{"num_hidden_layers": 11, "qk_norm": false, "init": "trunc", "max_seq_len": 512, "train_tokens": 111800000}
Each number is 128 + 32 x the weight over its row's rms, rounded and kept within 0 to 255. Layers, rows and columns count from 0. Numbers have three digits each. The size before them is the row's rms in percent of the matrix's.

# layer 8 MLP down (transposed), 320x128, rms 0.0646, rows 53-89, columns 0-127
092:120118122137112119082087163105127188116164155144129144134142132125117155105119135142126160089134107149126112150096149178107086121170141089099066114117119161158150184255146093115126076107141123145160122199117178090093149100140091046118056194130146118140104127099117100111103162120098104124135109219144103080130068144104117093127105112113137117088137100155111077081110108141149179135150
102:069169071135130170131131130091134125091063118126140049112138159113109173134130084089114140100121048130129138083131155149093073130116172110132133139107129109065187129118154132117115166135183205141132124126194142135129153146140133175171101132081103143092142151145183164150153053134103169150124156088083139104136130156127128063078192106169113131154120119134100132142126101153172167057167
097:127163073126144187104054148112184119139173142137126116124167097104147125121076112164158114188100113138116109152157164144098123107157153143095087160127175144083067158173064155132181168110092168113065143107168094123107134045159154087169120153185131151178128119152107180139107139100115143119164126135058121131110135148139124158101176115140159100167098144081168076099127097183084096129123
100:109101096192152140119100114133152165112116112131167169160127126159156087155084137158068127148143063145191092137149129120146118061127100132165161102148138138191148118072146094109154154213102113071151117097100187129156118072130087129145098123096147143106152153114127133166067117116139175140114192080108096097134216106098170142084147085145159085098169094107164159103080165124141129146154
095:097076152113098151086115121173131114089127115105120109136154185145094139131164153167141206107135109182146099138146179166104115103077164122086113102090146122203151100255079136116134154168143132092174107141141097071127126136099121149125155142145118165130129089115061126143083109134129178113113139149180185123138154123109149127162123109146134109082114163124029146106147121106173102116104
096:113151136145119165086167123158107114096146148129155142120144140161167204127083127119130114135134127183209124154168114103152119091145112116117148078099157130130159172194063096093179176085107120148144140106138067127136104127159125132145141177151116115121169105140118138116089122158125130079093089126155074115141096175142207102199114116133072138108219178059081137106100095070141156131115
099:183154148075146163112153168152129082103138133139123177173120112128177119140188173139132132136087202129152088163150115151151105162154168100127098093153152140200088106041060126168115141154113179075121127100095096117111114153157112147169224115128078171114138205105165141102139141190142146135116103108167154153156142131152157143166138150099166128145126084161130182154138147120152123117164
098:186110176087152151127185140167169169052102134102145095142118167117111152109214090125104166182085119136075148105084138145103113144143142112117142080112124169125103123189153120155153084073119114083140136152198120138127127115142110136118184180110098120106110193098065136130117133128000129122132129095103111175116156130109124150151109119194130085098140148120132104132133098153122113133077
096:126173081140181146125156110117078115117023139115128125137107092095102096076035084096096165147148109123100109162152095172118172105185129121177044129161162162151097155119169121111125154126116116146121150132170136108085071083172160129175128142144117144110164211082138129105141094165171160117096099095110130068151137094153067141170118110125108102099144081134143142138129123111151143094116
103:122177086150144154109122094085139123133134085195097131141120144077122113090131147129101112124012141136157149192144120155161145137162140153118127161113137146087116146081079150094188074103142120133083202141118127138119153100157101174101125165148121131072125147083098105122150183098136148198128119112178177121120122100134073081126118230145113107120169104160160108147142108147180158094094
109:095108161121099140147045099139074081141128070161093124077090095158186065126194093070114084057109133121162086107103111154151130141139139132109111128130103126128145127041141134149146093117097140123143116154123131126139153088151151142180155116151153161097191096115131138173111148186070072162112178146152106181184108129096221141130096171111147096127160146147125154152143137145152128117124
109:153125130123137120123124111139109178129111116076140113131154140101058142094106109158118099134104063157140161081101133098111174116089160123116167100152096132125159128212044078126096142088147132146169111077156116140170138112098101066088117106117105059140045118129092144100099148135115134126138174113132141117167104138150157088101152079124118218111182162089038093168143159109118128116090
106:096107096134139119104097109140158096108077096136116170129108073178118000126145167120103092151121066128178143152077134098180166111099079141150130127121185117165142103144116084162110105161112132132100124095122134148138093151137148134163144086123107192103109157158084075161176167114193131115161124139135126111097174075112115155093039114101118163132129135119121171180122126112129140173151
098:175134165190142089115132125146136099114150162086108112178108161153148173145156161134160118111140147132098095152088098108077095067071095138099126152130148128070130139100084088137074154155110099140129159150162193168115132126127183111100160112183133168153198160142120104157123114149113095149174133125130132155163138092120134189093184157182216143136158073132184100108147056125110074122109
103:147128106099143059119115195145139109134176066126159152111138114094111088114126141130095083112115166021158098161168136169101122134132080064080148153134122132136154152156143091103113136143075111111116130180135172108134064130143156117101124230037151149086123104092124130147134115155124140121140171180108119113175063125090153139177114138114072117135071149167122107117108114120145138171103
100:086178176123126118137095071192146161135169131125069109144117138151124166134162108119129173101164170127147129140144099115096069150115145128153133189134148044121140099201093104159142079125137164072106107153096112136164123194138114173124139123083111145139074122129111164130047076093119144173136180128126132091090105134127142057082141129145129168141149161055055095136151168122116150121116
100:108174071133122110101087149121132111159175098134092146106081062105105137118136116128112130158103172113103110178191097101101131117129075160106137135088121078174125144049111085126147142097091142124072154167124139156104103155167147091075127123189033114079161120136099178124135158136133137113173147066118124095137150145169141109141179144078155115196094146139153077152145067114137078137087
108:137162096109144128102154171126131063102158120156127140137144159093125104116182104122120119104139155170111158174130129153084117103132119188127112098110149101136175122174140131109131062108138189124099139183152110118125120100114095130103190189155170105149147166052108127100204166135152100110087120134093195088148130159092087168107086117077111214159092143130126102155167203171086091137094
098:121101132137155141151093141111167149177139138140114134153087110146080058129124076127117174140088156061179089185179081119122150117107079116103164106075164109157099158125143054117115135108144081157142177120048061123099100091151089156116128159139136180126122135144111170117134150099174060155165143120127158151129181115089115127085115174113171087144141173076174101105154100132087142173108
099:175105187150172126117170157151072139172062103117150133109115129099153208180118138141106138103119143098126124072172125176192160084131139140155086096102117165076158089052113138118097116086134135150107089122116142136152205090077095103127111128077153158107100170197162114125132079089106105159117104044116108144107125093099171107130116123158094156100104108127100143172069121141135138144114
104:159128092149099180143144193108182082122155089111122137186127144153144073151102167067121110147081138068173096129168125214144091153141130073109142120093119076131121177082156174098165164192103111162085110097135134080144113144125112093181101086136152153142097140195126074098101168114137128118116178181100172119087137081141114116100133137106097064136123098162115138106174103111136123116117
091:098136068120112099161070071139122117125095141116129113041195151129114153154067156131158088153157107044160089138120098105098109095181115152086139131098137139138103135215093133119089163135108164133143062086163165118127121118147120161140114138099096111121161115134153091124105161169107137167141167174112130126125102110115130061119079088167135184160144131188088083152058118113103119113180
103:130127165096101151126071071124080158121136152166118076167168126069052106104103129083116157120145110115138166153132102100108174151169125151135103136140108149079167119215099136116156150094102161195136118144113078147109125090127116159155115185084042166153093101119088114141103123152153125099108120123190071117105154125175153188112142094140074135098154161079069119143076110097152137146141
095:094149143121114142093080160137140093137022122146136109152119064179137129063123120096104102137146108143129166083135116080134168106137157082145154151178114137119119088170125166126197089174106071169173160123181090202115155118101130139124115061143154154115087154124137128136114122087228106105150131141149131090116134049123090133136119094082106119171087123139175105141131106076135155114143
096:127151089119082154154098120135128161158107089083083143106152125141115140150138050097131123139138087172159076128163172120076114115113176147112066146108091154063183127154152142196099126090137107122113102102143142169159148144167135128123075080115148151133085136107140133144187174194132112135128164179181140118112099206165168130138127152103088121046118160121103149114142075151060109119073
102:095138146123104118163104101089181110178088107097119095098172120135057120097184134138132111096139112148139140121191180093168177119164150076122070164080109123164170138189146089059079161120096133129126099111101087185134084104116104087172137131146111124100129096131150107060126145103126175121137202107128128138101116138161165119123131208146147174098128099142058124146185162142125103141082
097:115175159122070164118154162120152131046097097177117194136155130119079126098111158163146144132107168171094161159123143138094136144198172124142191108146116100122130100150077124205158119069096189169122207119155143110148154097133052132177102147146096123180104120139122090140136083136144101126113117169134173091132110105124126133098122120111091163132097128119157180111166137115208166140170
098:052107180116129090175165092151148162149069101118114126157127124101130119115101124162088143097132113132103123120120085054122119134103163126102071132095152119130085133142093112116139122141069162143125084129142140109120134148122130066168122104095070134144057128150183101107087113168129172131166129118120057097112138179085127065107113214090200148121110141162119068101154079181079080124133
101:041133157096164128125153194143136173103104197126149113150094123098186111118124146161123132069140129130145155158107133112063141111129136131143149117122118149155080087109122110183167135124157102136099181097156129056058105138108136102163070173058100123139140077145099103115125126096075140159138157107147115137129096100150030149132123207080134152155135132149154120168066097147138156083122
104:199081182176143174112116086057157152092151176160080074069113114120115134110140142117199136099111140147110138186124138131123092104133102094095094151136076130091108162091178057098075077127113144129135128114113127093077138095168093149178152109147084124089121153100151074175076151093134150122138156146161120160104142189151112131109113157146099124133127084118163116119126186071109070111122
104:106135174112120176117123154180132175150109072134186110105133136144106112147103197137151152143146118093112165158179144169127158158133159149133059124118097079126152121175105224143090176089127160146118161125141118103186122111155089089113044136204136172177103100135088172119128152167141128078100054137110131145120106120120157121060169130101129153151172142094139141138177104148148152132180
097:122103174115126197164109109078147154151117137124144184160136182181185112119087042117118149176165123172053127110179147155091143131175133132127172165118133098112099187171105160133111106178120130128154117174161129133094147137143112123121120127097132182167102109113154154137101135110062175168129124148113112050044143113096100114194143134069113118152113137081146104114068158117159129146117
095:167119058104128118206141096122112105076168165077162098117149199116143085192099116158177144085131089141161126128133098151130151138118123132179079152045162108083123143136108143155098086139117085118116124107193148116109151208126091082123112129089165109145113186128121144121147102185162132131101150124146157141121171139110112139138156132150188096100100087175127125170105164146167086134205
092:133098101089124188160170156167125108124141144144157159175100160119125065142090170128068176121149113172152107113173123166152117148171180131123130127150139103130137184025101159134116154205160120122100152067130069136149050118115165093127094123136155123092121111112125164155128093162068155111169132170152092150118090158104136186114136103081099072207132119116140141130128084118164143115102
100:140102150114124077098076079143138161151135174112186149118170126110143146159098130098069099109138097134141130115108129126128105116120105085146151097112083116121109075198097146086104123103118168111187145102129186083076142120126133202137115195108143111169157147189132159126172116169141097129141081169162103090159117140076142161111084146132161104075093147111044087140043086120097154151099
105:125172133096116150124125118151110095129174120103125101101068103193136189115087160114127107194137095145172118171117129110123122167100138135131122111188126155133204130147127169054167150124145107106038147119083114131097093128129103154191170098103127154135148174100127089145081153155087164146105185145097099123155119067094164101155139103176098081086090087100148128129099091123084088185164
094:138135154179129191144118124128122164087157064104168114115115103136077117094147130164145167165120116148103081123183083147123112109138129154104111136115245122083133165086121124112169131140106118130086058211096135174152091104182086157133111140142076228092154162143160126127086077104137145105138147087080120097084156100102189108124098140128131140107146119148116124105126080100160130155123
# layer 8 MLP gate, 320x128, rms 0.0684, rows 54-89, columns 0-127
104:110117053090093163118118175174151098148104110158090161110112162114142155121083115115174146157132130144118161121095089109147157044116053133102154120088171115128088118102140113163104213145152155180127114067129130176162129143129093137092128126120111157056133109100145127083119099144161152167222077069122131122104101187105182079145193145116146114116137096158087118157125157147138100122135
091:144189100146164121051123156144138148066117129188148110100139179083144146120138121149132189131089147110102171160113110089114121094071136147110118136103113173023115125134109179063161124095168135125112139169121106189101118104112107178111119123158111113145128090075099167160092078080093177098146181146168085123100073090145093176136050130102120093137142117125124157115147117125141080120133
095:118052141122050164126165149076197105182199121178125114155134156141123200157128070149055169147145140120131170116171119093148094120088139131083107139146136139122109125130103104121121164115117116081090149171108110120149161142134107166108191071145177129113076094167171153117171131162153122116073188113087084106122124187159171074139116155146147142109155094115146118101108091136088141151137
092:082104128152144155187201126161135146086105156137148148131135140204124189153140106165071178116119125107110114152181091096129097128106133100158168155146128189120075098111186132147119143085131096108130133086124104192177188187085138155125083156172113127103059172102186130090121090096178078135135115134143105133097123132138113176166129143146110086176131081160153138164149106142195105124124
094:141126141123157145178115188146167097092117154162138157147075159162181131127149159116081186120149179107132128114120133116113154080144072154133084144106070102150079146086113151122177128134184126146143152074145154114097212165185129214155136089148177105137140173127127102104169181125167135171105135119120161096143095161118129169082155168125125130174099118186120122042159134113097108110099
101:161119063116146128109141196129110115161148113116127105198113119132186138199077166162111109134070128166154137104137091126162130189094120142161086162097072168153164124147092094111095130124099134119147100121096154158085151116096072142088155065096145070144121165147136092072098171127153142138158146099115112146076039101145114187095119180132126158106162072096129107110170149136152108157097
101:137119219129123153128162134184133112057161170159128119132061151135169170135133109168149153169128123087107113147097124085093093149193112142088120113140135068145056118139102128085179142168079147117079100115119086135067118153134120130097160165170111147175151187102103151082115187100126110085147128119124124190176143123088069138156089157083143131152143158158132097094109127177179128159118
098:119146123161141153095176095073129203093060173161163146124132154152122159166170137139058137141101187168147151084145102117150112098192155149103157139164107085112103084168107099144133174127170106140098128112215159146116132104110133148116072130134131122142147184142139132160132099132158176167121162150125069103132125124161164178173051074072163129129177111107105151103078132098160146160140
099:107162107108137125125074173151179122104088145155144149107072068152115147116088110112120058152070188130134094079105156131162132147130160129084085121121087135149082118168107101105142139155142074151169120145106079141175120169137111120105195143159148098056137156126139183079166115073155121106102218145179158152066132181135107171160142109176130178099140098134087154137118129154109151117139
103:163122088055122125126074122040166122146087123126209144089105185166171137125140151147124134162150125096150102096075140097115112097124132118156131161110116079128129197133169116139150156164119115100089115110123109102143167156140049141114140100142176086139105173148115159117129115136110151097133141123136138134094135248067136095106116081135180122129138162155101215151103110126065132143129
101:141125122166112127163086153137156109115153096104088110171164115158125144139116112088113110121111085097133152069067129154144167185145072108104151170138103207145116140212110099094137100109146092124130125171084137087190148123133072097139142150100140065100118171100132120085150160109101115149117152134125153132124160139090074149081152141131169131059161066087129111042063132135146174146185
099:115150065175098069118083146144069105091139083092130140156135126118142174131152149130140162158115096131094098081097117141120104123084147080087160145122173100133137155198124174125110195094144110116134135140064158139116119155087109127078120098121156188149156086109169154117138123136129057078144108076111132142144113211061122108123133131165190071120142093149064145084126069103118097136164
099:093118086086143108154146109111121098150143092121149170152114184099135160122132095178081083101138117122104097112134088080030086165083139087071171120090129071094076171181085156097091132133118115130132099169133162131085126090131126125113122120100126158138102073137092105159128171089169205123143177092097083106102176134068118122104119155172166141100136184132107129191104104119117138146080
107:116109143098104113132107117171143091147139138113160125112154138148089137115173079152158180163101098163174145120138153114151123092147116109142131117130113150043100071153071109104117166114140106083067143117118137119123172117102029189142133124129136126084160163147053178091111128158160127121126147084097042110072098152055131183141161172121083111093116115083112134138104083083088090125159
094:161085139114077122132128144176191126084155090068119176165184123133121153133127153117176199162096130117146106170109134154125154148090137121106063123150131134113130045165121124128107100138080124148107167168129150115135186118146124222089118127128159202157119130108081150127180113112150144162196101166095103129093148122138133189145148195166083130100173141085114133156068152145129147095118
104:165105118113118215127102125063128122153146150109131126136117128156108170131092102096057065132223133182114149079148127067155141113125074108149132144155112174100172193105108054101135187174130095140106095154152138140173130157089119132119134174123179136147125133109122171153119181119109134116095080093133164138128107188097108162140078095140101067109123119156124111155111047124121163118137
106:180175115101098078143101135101145129198166096094152093100113105107094164109085130098083122121088185115093150157128125175156138111141137089120079113152077121122082118143149108123138112109110177193142170148070131127178146100111071161055185167096157183118084071092154089075137161098145147154098166123065123096155148170127073167115082123100135143111123090131134096115162169168128147143141
101:160155094117122156154163173153097131104129099127136123116123129095085140169159123128145057101135101120041103084141128173160153119153145115108167171147127086123146097137136071129089122137150189106122117075192123110175148115170109092082161112118152137100151150075109096130085075075101170142141115161086074062048136144077097086087165116132145167165151180132141124195141158157137157097152
097:119104125165176130123110158172108090079080139128151074143106106125208114121153153169127109153102133158056177115141163158084171083049118157095035115131189119110127147160086159110118108108125118113112102141093179101122077111103112147108133124137156116073101165141131099102098072132182143101104152113126132096130101145091107115102128118153152160155082111100094112188065077203118146150100
103:157148145138124090125138123131196173176149185078146178129072123141147192150128123052131083153152136118091074203106096061120138090140108171125107072138078156092138132114094087096148101110102147175097175108123187129195207124114104125109162109116158153142136138080150150140142146148114127153114189119136148144096108164141172178120140165112137130124139172175099122134061091121152119087151
086:139112108147146117164066156141090136060114172130098119146090119124071129055174115107112124129171118143132148109047084177155118162160213098107142096137124216157108112131105118167168127145141075116140165126099165132116093112088119136098129134186156125079114113138158126134194198165081085152132136135184139153148121116181101138103056124136140097153116102092137142117163158093144155149185
097:122067071093076096137094131116183116164088148142198153088067112102110164148118190145167144149114055165068196117148097113160105115153126148108107165146087163118078099122115121103119185077140067115098148134131133114098090147082105144127175175156124077147152105095163121133152149089109129158169078154173101136098146097108085088153117149126159122108081160107124125134142061157076142134147
094:167141109149127091117127063089116123055144167078161074132179141103124161131107143165136104122079095177121075084152112153186090166087123091127112118147115131206147168098149139140098136084121035128145138132122113083146058094130141124090140090115108162068195090087114090115087106134103182130125139182137048145123098131180100089087115132111146102131147112140111163130121163152106126111130
099:181110108143091056144151178166126076166109117146094192111136154150175160151147112129132152135160146113151163111116124130164162132171064118158139136172138131123109120168136105067142195113159122189153094106115103069118100120082138113081134131072166131085090088158141130177137084075151097112075125109079141136123084084164101110087143157120114148106115098212072139161168141086119178135171
107:098150103071088141160104178132161075072102116118117119058128182137122149141150153111124103119140167114150139062160140149082140121093090148086147217109166126132131076168115122131100101135151078130173097174135142151107209190108110134057121061103122124097143089072132121103130122148129082123164076122165125171080073159117137173074119111160138128105148122155079129134070128168131148135112
104:131060158107130159145075126112150183136149113110100194159092140166108160174134151190094135115113115199112131146149109127138111129173145138152120111192104149112122190182129119128175114177130161125183099108157106092157120107119085093162098112056166131186120109141110167116155142119123107100152113099142138174044165191131147199144095111109162144092136129103143131152073101157101205095153
108:147141118099112193115128170107186094144167137110153137179149145200113192130152151087113170155044114150124174151126117135158131169107188091104132088120093133133132151181161061099183060187155103138160164151079112103158145097141079137099073173130158124118178157062142140156113098129133129162172097181122147138148076126180133110186130109134118141147113109103103117112148139152184136134105
099:118133082164186165138073116133166111090117103131189155132167172153156149102145124158057159133119120154080161112105107122181185130162124128147192155103128092108121108170122036164103183176142165137107143107126117115103114121149092107089124121153124100086089090146087198099091131105117163155096153066110094077154130183142151135172134136117157153108092088058119144139134146120149088188084
104:160073164114184186127073142096128161105105082124134125172128164116154127124166168112155091136176085145151143062084108125095092186131121135200172095181096122129099141106133113109182102147149100076167165130093155143143109066070080100124054118193168149145135107110101150152081132112121115155180140145156116113127123153080110087080076155078128106136113139093110086144085135153088146146132
106:108157086109128173146139157075079166103113120107160112144148180092034138149124140137127124108140135106058147131133126102117160105146175062135136136118126204137149145156146132144142089178149083135187141103120156147128090079084094156070136151172118117143083118088136153105153091105165092129142104144126098056066087166156100144132178102208075156116110089117124084125130175179122160147164
098:152188183069119115070085154127150124132148114072097059116075127142138144148150154153130072165122142129115141139158085127124124109154124139084112115115178108113103099174129039159139129138157180115142091104088104087134089199167113144093109104113162155132155093120190137107114120119140087090135100151176098101129130142160124181195141113179053093178123112172141182152115075121161124089099
104:218114166139165128175143164132151174133114172100119168150137114104154118076155151199117138115138149116065090114181120092143127119073170091179112148159144112117059145161086145079130182085125151170133110110119125070186086134174069126149122118126132120086098158130162139133102121106109147151145139123172084085099095076124115075128102159136195151070149117076155112127082133107118120116194
095:155152127126120145129104077157104110080171131140149147021129127153152130111180108082106084144132147055131106095081110118148142100070145121123126192155109137196065130138145096169103095141138134175116130228130123162095141143121126140122139127138133070104121105063155165107146167130095102180160123079115133164124068087141102075156132170148091164122141066096131084070147116114116136132149
101:161113160134101136093164124195184109119106102143211178153153120168126116145159112158126099158129131135136092136137164178175067078073160101140167086163110130203113118111134172111142169166193140191148115148171139114120090115160137147130116183096116144129157213164151151124151101100142113132166203127096099191087125114173116138151099128119103098156086172108159095161092148101140152111140
106:132132109096117190114149122150149083148172080130148144145108118144098161125111162098148133178107132155130115119097111127162093114110171139119155150125139126152119058136159103165131168103117163171124070114168132187201083093193148125048099172194166194185170134105115113093107118092156126094140137161190100079117104131117095137073141133072151168117171131134146128148151182168132143050139
101:171098101120150104118135086142086210166111118089106160105150084148125139196151124127096105208170148099066195132144058123102096123133148141162100123138150130118128161174147129024178157158127135142125136070102114126154116084084129121119123085107139179153115131105126070155088137138179112117063161179110109132099159130105106148155131163173181078085094139140099122131123108166144125097095
# layer 8 MLP up, 320x128, rms 0.0652, rows 54-89, columns 0-127
105:120084139114145086125126140063106135141110092080163134132192137135194116141108127152087099108086120124153133100102133125139138158104110121127179132098142166099145120153086090156135123133140103088085131085127120121139123125069165058102154108036138131122069102167148094191109067088113134104119154182130091154136200122111154079138098099149076082096121141107138138229137108089076071097142
093:172099181088155135140136213162108130175038144127113130184091112111099141101180138079078108148122102133174122122114166060116113137127092104200117155122099137147166112093128148090110093131184132110116160121148160089149142165101127091141075067099124137080093161128113132099141145198138083123098159135126200122182130135171109173069125150116147159098111165180143169155115096115140113116155
102:113100128053097111142130148079124125119119104147117152178126167099115109163190193118070182058135131104156114065114136126078139117070170164103118188123106128083080161163114164149139102165136054148174112130189132130124134074161139153147113118106166140122080172095096145133082149114112139154097076111200130109079123150123124128143115135150165149132123114121095150057154148189121192148112
094:086164151174074122077104102093085152148155124159095141143166151089126133159123156122063158114132151116097138165155187152151113124146043090093110111143102050105187110182083121126102104124153089104127088134131096141120153114120127138126091127153134111173140128144087121138104120197121131089130098060057160155121152192131169157123101077155127133083137094083031122126129133092084141123093
093:126104098125054057142101114113142145152175115110069122125139141206123101146090120093155126119161145111167139174067129115099124058129128130134104165129173061168187146113132135059147080056095167131111153116112167128080160109126157140127062186118147118144069132140122102133101123114118129123123138100127121126121072106077151131121160089090059070087099153145070142099161136148107068117139
100:126160106151050103137101115042138150184135102130160113141076100123181152161111181135047086118125142145113162088103169078128153151122113127083150115119153133155130145152070147171107090118084075134062128108121114094158171093082124101057112096115131138175086123116114090103101101073104139078096163149144132136092089150091127120094127044120144113166149132145156165162118136174101101087106
097:110172090095131159112142105177151112133112065157123142137145133130120117145131120107128121160094104133102115160123226136109186199213111085099079173069157097143156052149089106048125168155134162099093115144097091112124114141177084109114078133136142148115142149120092112071135136116134130098147161156140039111133143084147158136096218109113130131159126130150103130126088115079096102138126
095:175120099115138154094116127106129156130163145122097138113132066140094143151199187061160085157090115182082117157069186202167131146118085161073149175102121071097159132130149129176101116155161143103117083157061140110222137117104091110121161120096154123169110119120141177145118127164121095124125132136101163083151150148129112206113122132129200169159125110097131104161125117157106149112169
105:058094141157116118136161184124142105081132085096152042152096091080153128175163137132143103161096165118112126150124065125115124154106129101108124211091165148163131116083167148183113122134152102112171137125133152147181178093123189180051086117148141132124089142167099094076048118159156060131106158091174095167090092147137101146108108150144104105135123119121137131148141148138158087107101
105:107086144154151150146179129160103203160157131095142148159152098098214097182157115110093068120103165111100143148149168160097182154143083107171120092131140144119148140120119152150105110099090136125107113132113097117161150148127120157096167092140149092180114164146142174095076108157126163107133169111128142087145135085080128170128145119129096116129204119150133108212112202175192123044095
104:128161171103130108124170187116141104146091127149176131137177066136124124159157187163166138132121175179146127057128140200124079105113138176060120171075136068145123148173095122124120147080080159133133122129153209115167130141119160134118152138105144125149141122121132123154148134130125219120101133153104161103121095103122113111157123167022187144160090170151135152090104101097075123153137
102:064153131078124101122134153107194130177139146091114153157128115118127138126149134105099154203139179096143164147169144121097137102098167154161154148139153075128146158141112164167145174154108079098151121097102107057166101043171122107146174108120124137111119094146147119109123115134136057117110086133127204114125085115117100196154131144062146146103107069130116059068072142105107142111187
098:122118138130140164090155078105096093107114130100090099147159171131133131092108132151108094131133125081160131140128120120140134079159056148133143105192143152105122110126154075121195141153119136112080073063112065097111172152139100078123112167122165105102179121111117057135157091109136178189133130122111057159122148065136168094203128121094069036104168128106131141155124130135103080151094
103:133094125140177155102155159124147157137135052129134114154153157084112156170096151086105093120128147171120158108057137108094126152136151121162060137117111138114136052152158094135171147062153154138109048079135114147113182095088178076096130078193133120119088104143170184148160145148126143144130110145190107130060100160144132096182135099116150134120187166112131189109125187125144105098116
101:093107166165166111110118105125132128122124102174086137112106106122138122130108155113180103123122098136172089123166137166121096044029099192085107127087095140130122159081087205156114122078131123154101195168110162120126125117136125078088193119178153106089138122138177091111126171154153093122093084124101116134141103189129162131105175177119110144113165070115162149137167064176126150100111
099:156094128137126099154111121122177175143213216165110103092122144138171160163144141105130170162160178148108088071127172150095197133094192129120090097181098173123145160105150098049135107139127152152116096134124146144109128126127086157139137088151145175105148115118137107138103123163069132140093186109113176167169132163101168122075139106174150142086106119138105162143170143164076186173135
106:141113175198181150115100082151124134119152111102116135117163110116122138134146171145090103126052167099091119088095112123143130091082052167124154096191147159152127205113146144180150107179150066142165120103131165112108193098125132136126107138130138163172194163112085090069105125159096099146155146171126159192136125158159111187159099105170099151133138115139104093137111185101076139113089
100:192096142130172189145080124110105081074148113132150147102122135134098106080104097152131128166176134170136103142173150125142086134135143038120128133158090167090110067134118085144108124083080148103073179087145116106134156151124090131176121136160122129058130094154108168123146072083112099134162155105169145119200128131164181144141128125169132062104134224107143144148123166120152164116090
096:132146157115153128046110119125099129148175089116123091157168138114118129122145158124090130151140146188140137175147158213175125046132138149115152140118106139166118135178166187178155098087149108129150115130114122087101115114143187122093147129149137163082157079100131119084096093108168106159121105241143205168136112188122177153127124112085159119107136095145083115109097150180091167117127
105:111119145154112146075129120198098152097096059091100104128109072109156144065095076149055143093149130109080097163115103137186083099082111109150117116125136115147136095111122098115090108103087134085160084161226104120106144161078148108164148127127069129120158126122114175108113147091151107105113093110090131112115119140151064125101077126155123088195106160172145087148087108156143159087070
094:119168161137120177180207111154129089135121126144114116170113116097163096196055086208102150084107115154157050159126178109160124147056171103133098127094127111122104129094159115132144093111069168102133145164147107067186135139140066119106159139139136130186066125146101123123155061161093174104103108115108140136112110080128107197112163107119106122126130098170127139116114128127172155120097
101:153152133129164111103153189155139122114179112141083127165172109146098078128112140132160150149160139136101135146125112128125131184083129077145084083129191093107119190125175118127156095188076164138054147144120158116135162067135088167104170141191132129198113127127125154108103149181109129093100188130099163117152126100090067139118155035119112137097159182128106094127164157156192092123128
091:194088174126096149120159068078168163110127128147136111072100172114124116158093065154099142201090147119138135152217162156088132137116116106108025151096134109113118113098137098134205120118169108164147163094131132139125136143089121187119151131110067114106137130173152106184109164126104097129110157092073164132147188133177124143129094139100065103138139115082109150174139110147157125122162
094:175131131104132108166151127139088106156083075114099067080128148120140084141160177098068189151075153082111088093079121134143164162100159121155089116068093164065139179115143140153108101073117133109110127163117113118161187118113109110129182081137123171105128117136093099090134111105140148139119142103059115177091146127055135122189135125152117109084119191126163118196096184097149137132093
104:176113142117130043129139065180138067131177211120156097171089123112146107134188115117130157166123122105132089181125139128120171135159155137133125106155124168177116159105112133212125114116104109136140167194084126100104051126148168178106175114117120165094121144155079120124150139131101107130044111152125165154136139116173111129182083117127128136166113183095136110160104164135081192139109
097:115121143132120135141129132078053130091115166132112089150184132171143111166117122168149166125130078130160168138128137143172096116130090122121076203114104121125074119139146101043095147196069131085111126122102140081110096159113138123125120087131154135101105135141102122122128121211083084165099185189167092117095071190136126064119101099114130104181088203154140125132161104078136127121150
103:160164148125116122060131142135123135116115129112117114138138207094144170186159071084109103162162135141097133092163176138121142109073104069205177139169074112145148120111121117135137143106069116098071149133123130099127098159119193184071114147102135127157156065093103126163139131141086143125084116092120160174136168144131125181148128064157161075104162188211118113091156098140134132133150
098:127113190125097143108138081171177173124111130197136148100160182163157101105188158127144150118124149158066146117110123141101105140069069207114104076151119145104146141143057119073121131113121119119152110124172138094077145123146086183114154140127172107096096169137083226123130126166115101108083111121072112117103091096108086144136114088115209122088103139131098114141117116066095125148128
102:083152143148120101090149159161108189139099108147147150159135168117121120138185126148098157094167099069111150133101092108140146128141179196172127109139143182224120181156126165094132166098107104148083157143128126118134123091076113121117077153153156130147101148107111168081095163118065123120118154144123105178128094094078128148123106203175168137097082100132152164158098070070163100194149
104:154127119134080119134145140137088128194167152141176197146193102129119124105140208093090132150128160111097133094082157153159180141165124123106125081158186132210134112073172177117106108131161168114138110093134117165135115146149130194093144154077118137142139151136129146194107112097133117121105127154084127122109141143090128206074184116100094173074111137107074079137141148146102178086092
098:125133105176113126151183119150106196156144122075084089100122059127129101098146148156152126091140216188130124146102160088148105154111158117159112094143112133110092132098159173161130084115096115127136170112053146084167098161169135135111114127157144163144166085103145080145166125147151153126177126108130115161162150115115096090027119116133141134160190172107175188058136143102162088106112
095:068138133153173064110136155141139167084102084114157140118110066103076105123133119136152099122186159159157089133115179112130178149171138182133126132090117150099128152113193146170088160123129115129200118151139164112130153094158167149120086174160094097111135140116122163105146150075150148118115134105088115117171131122187145136108054216115138209103147148142114065119087113113065174168128
092:164144160127104094129121079097114153066116171113156096096116141058099087094154172090109140161141172043083155116125075123156114162109109172115092148149125132148108137177140157129160146089158187165132109205093093095135149107089102078136184156173079134133058109092122141139108108130127130172097089118151132100138114093123137067139101084160183125064134096075170168097145146148144116147151
100:073147138123092156117140148106116146130112021133119066145153157080181134140107096124065089085150118164110129084088126113097139094166118103174163149095160143167133119144184111191156094112125165109108150190120088107195120117069130182127100118142121113174137168119142077165105119121129106079046124146101144110114062120155122108122144125145110103166130119094160058103163075146111151096155
104:141143160106083154073138150120098155106128140169103144106144118070119142125123178099112095103147126146109182148109119136116137115123138195184142213128167103112074133076181164130061125083178120175116129114169155126112125150139108149112136129157082083064140102104109059093075125133156094158104112091086124163157132102110154164119173161106168161189063154173166186128141103150082159157100
094:166101097097083131092133115105092127175193056091101161140189132169123169120152079050121095173077148114141165097071159116122148106134158152192152103109128099166112168133157105153121118107120230116099138117145118065173142149117105137151100091155170125126184162138117058146094138121130109147135104142111121146117138118126155088151135075124095117154127188131111175208114102081112106112116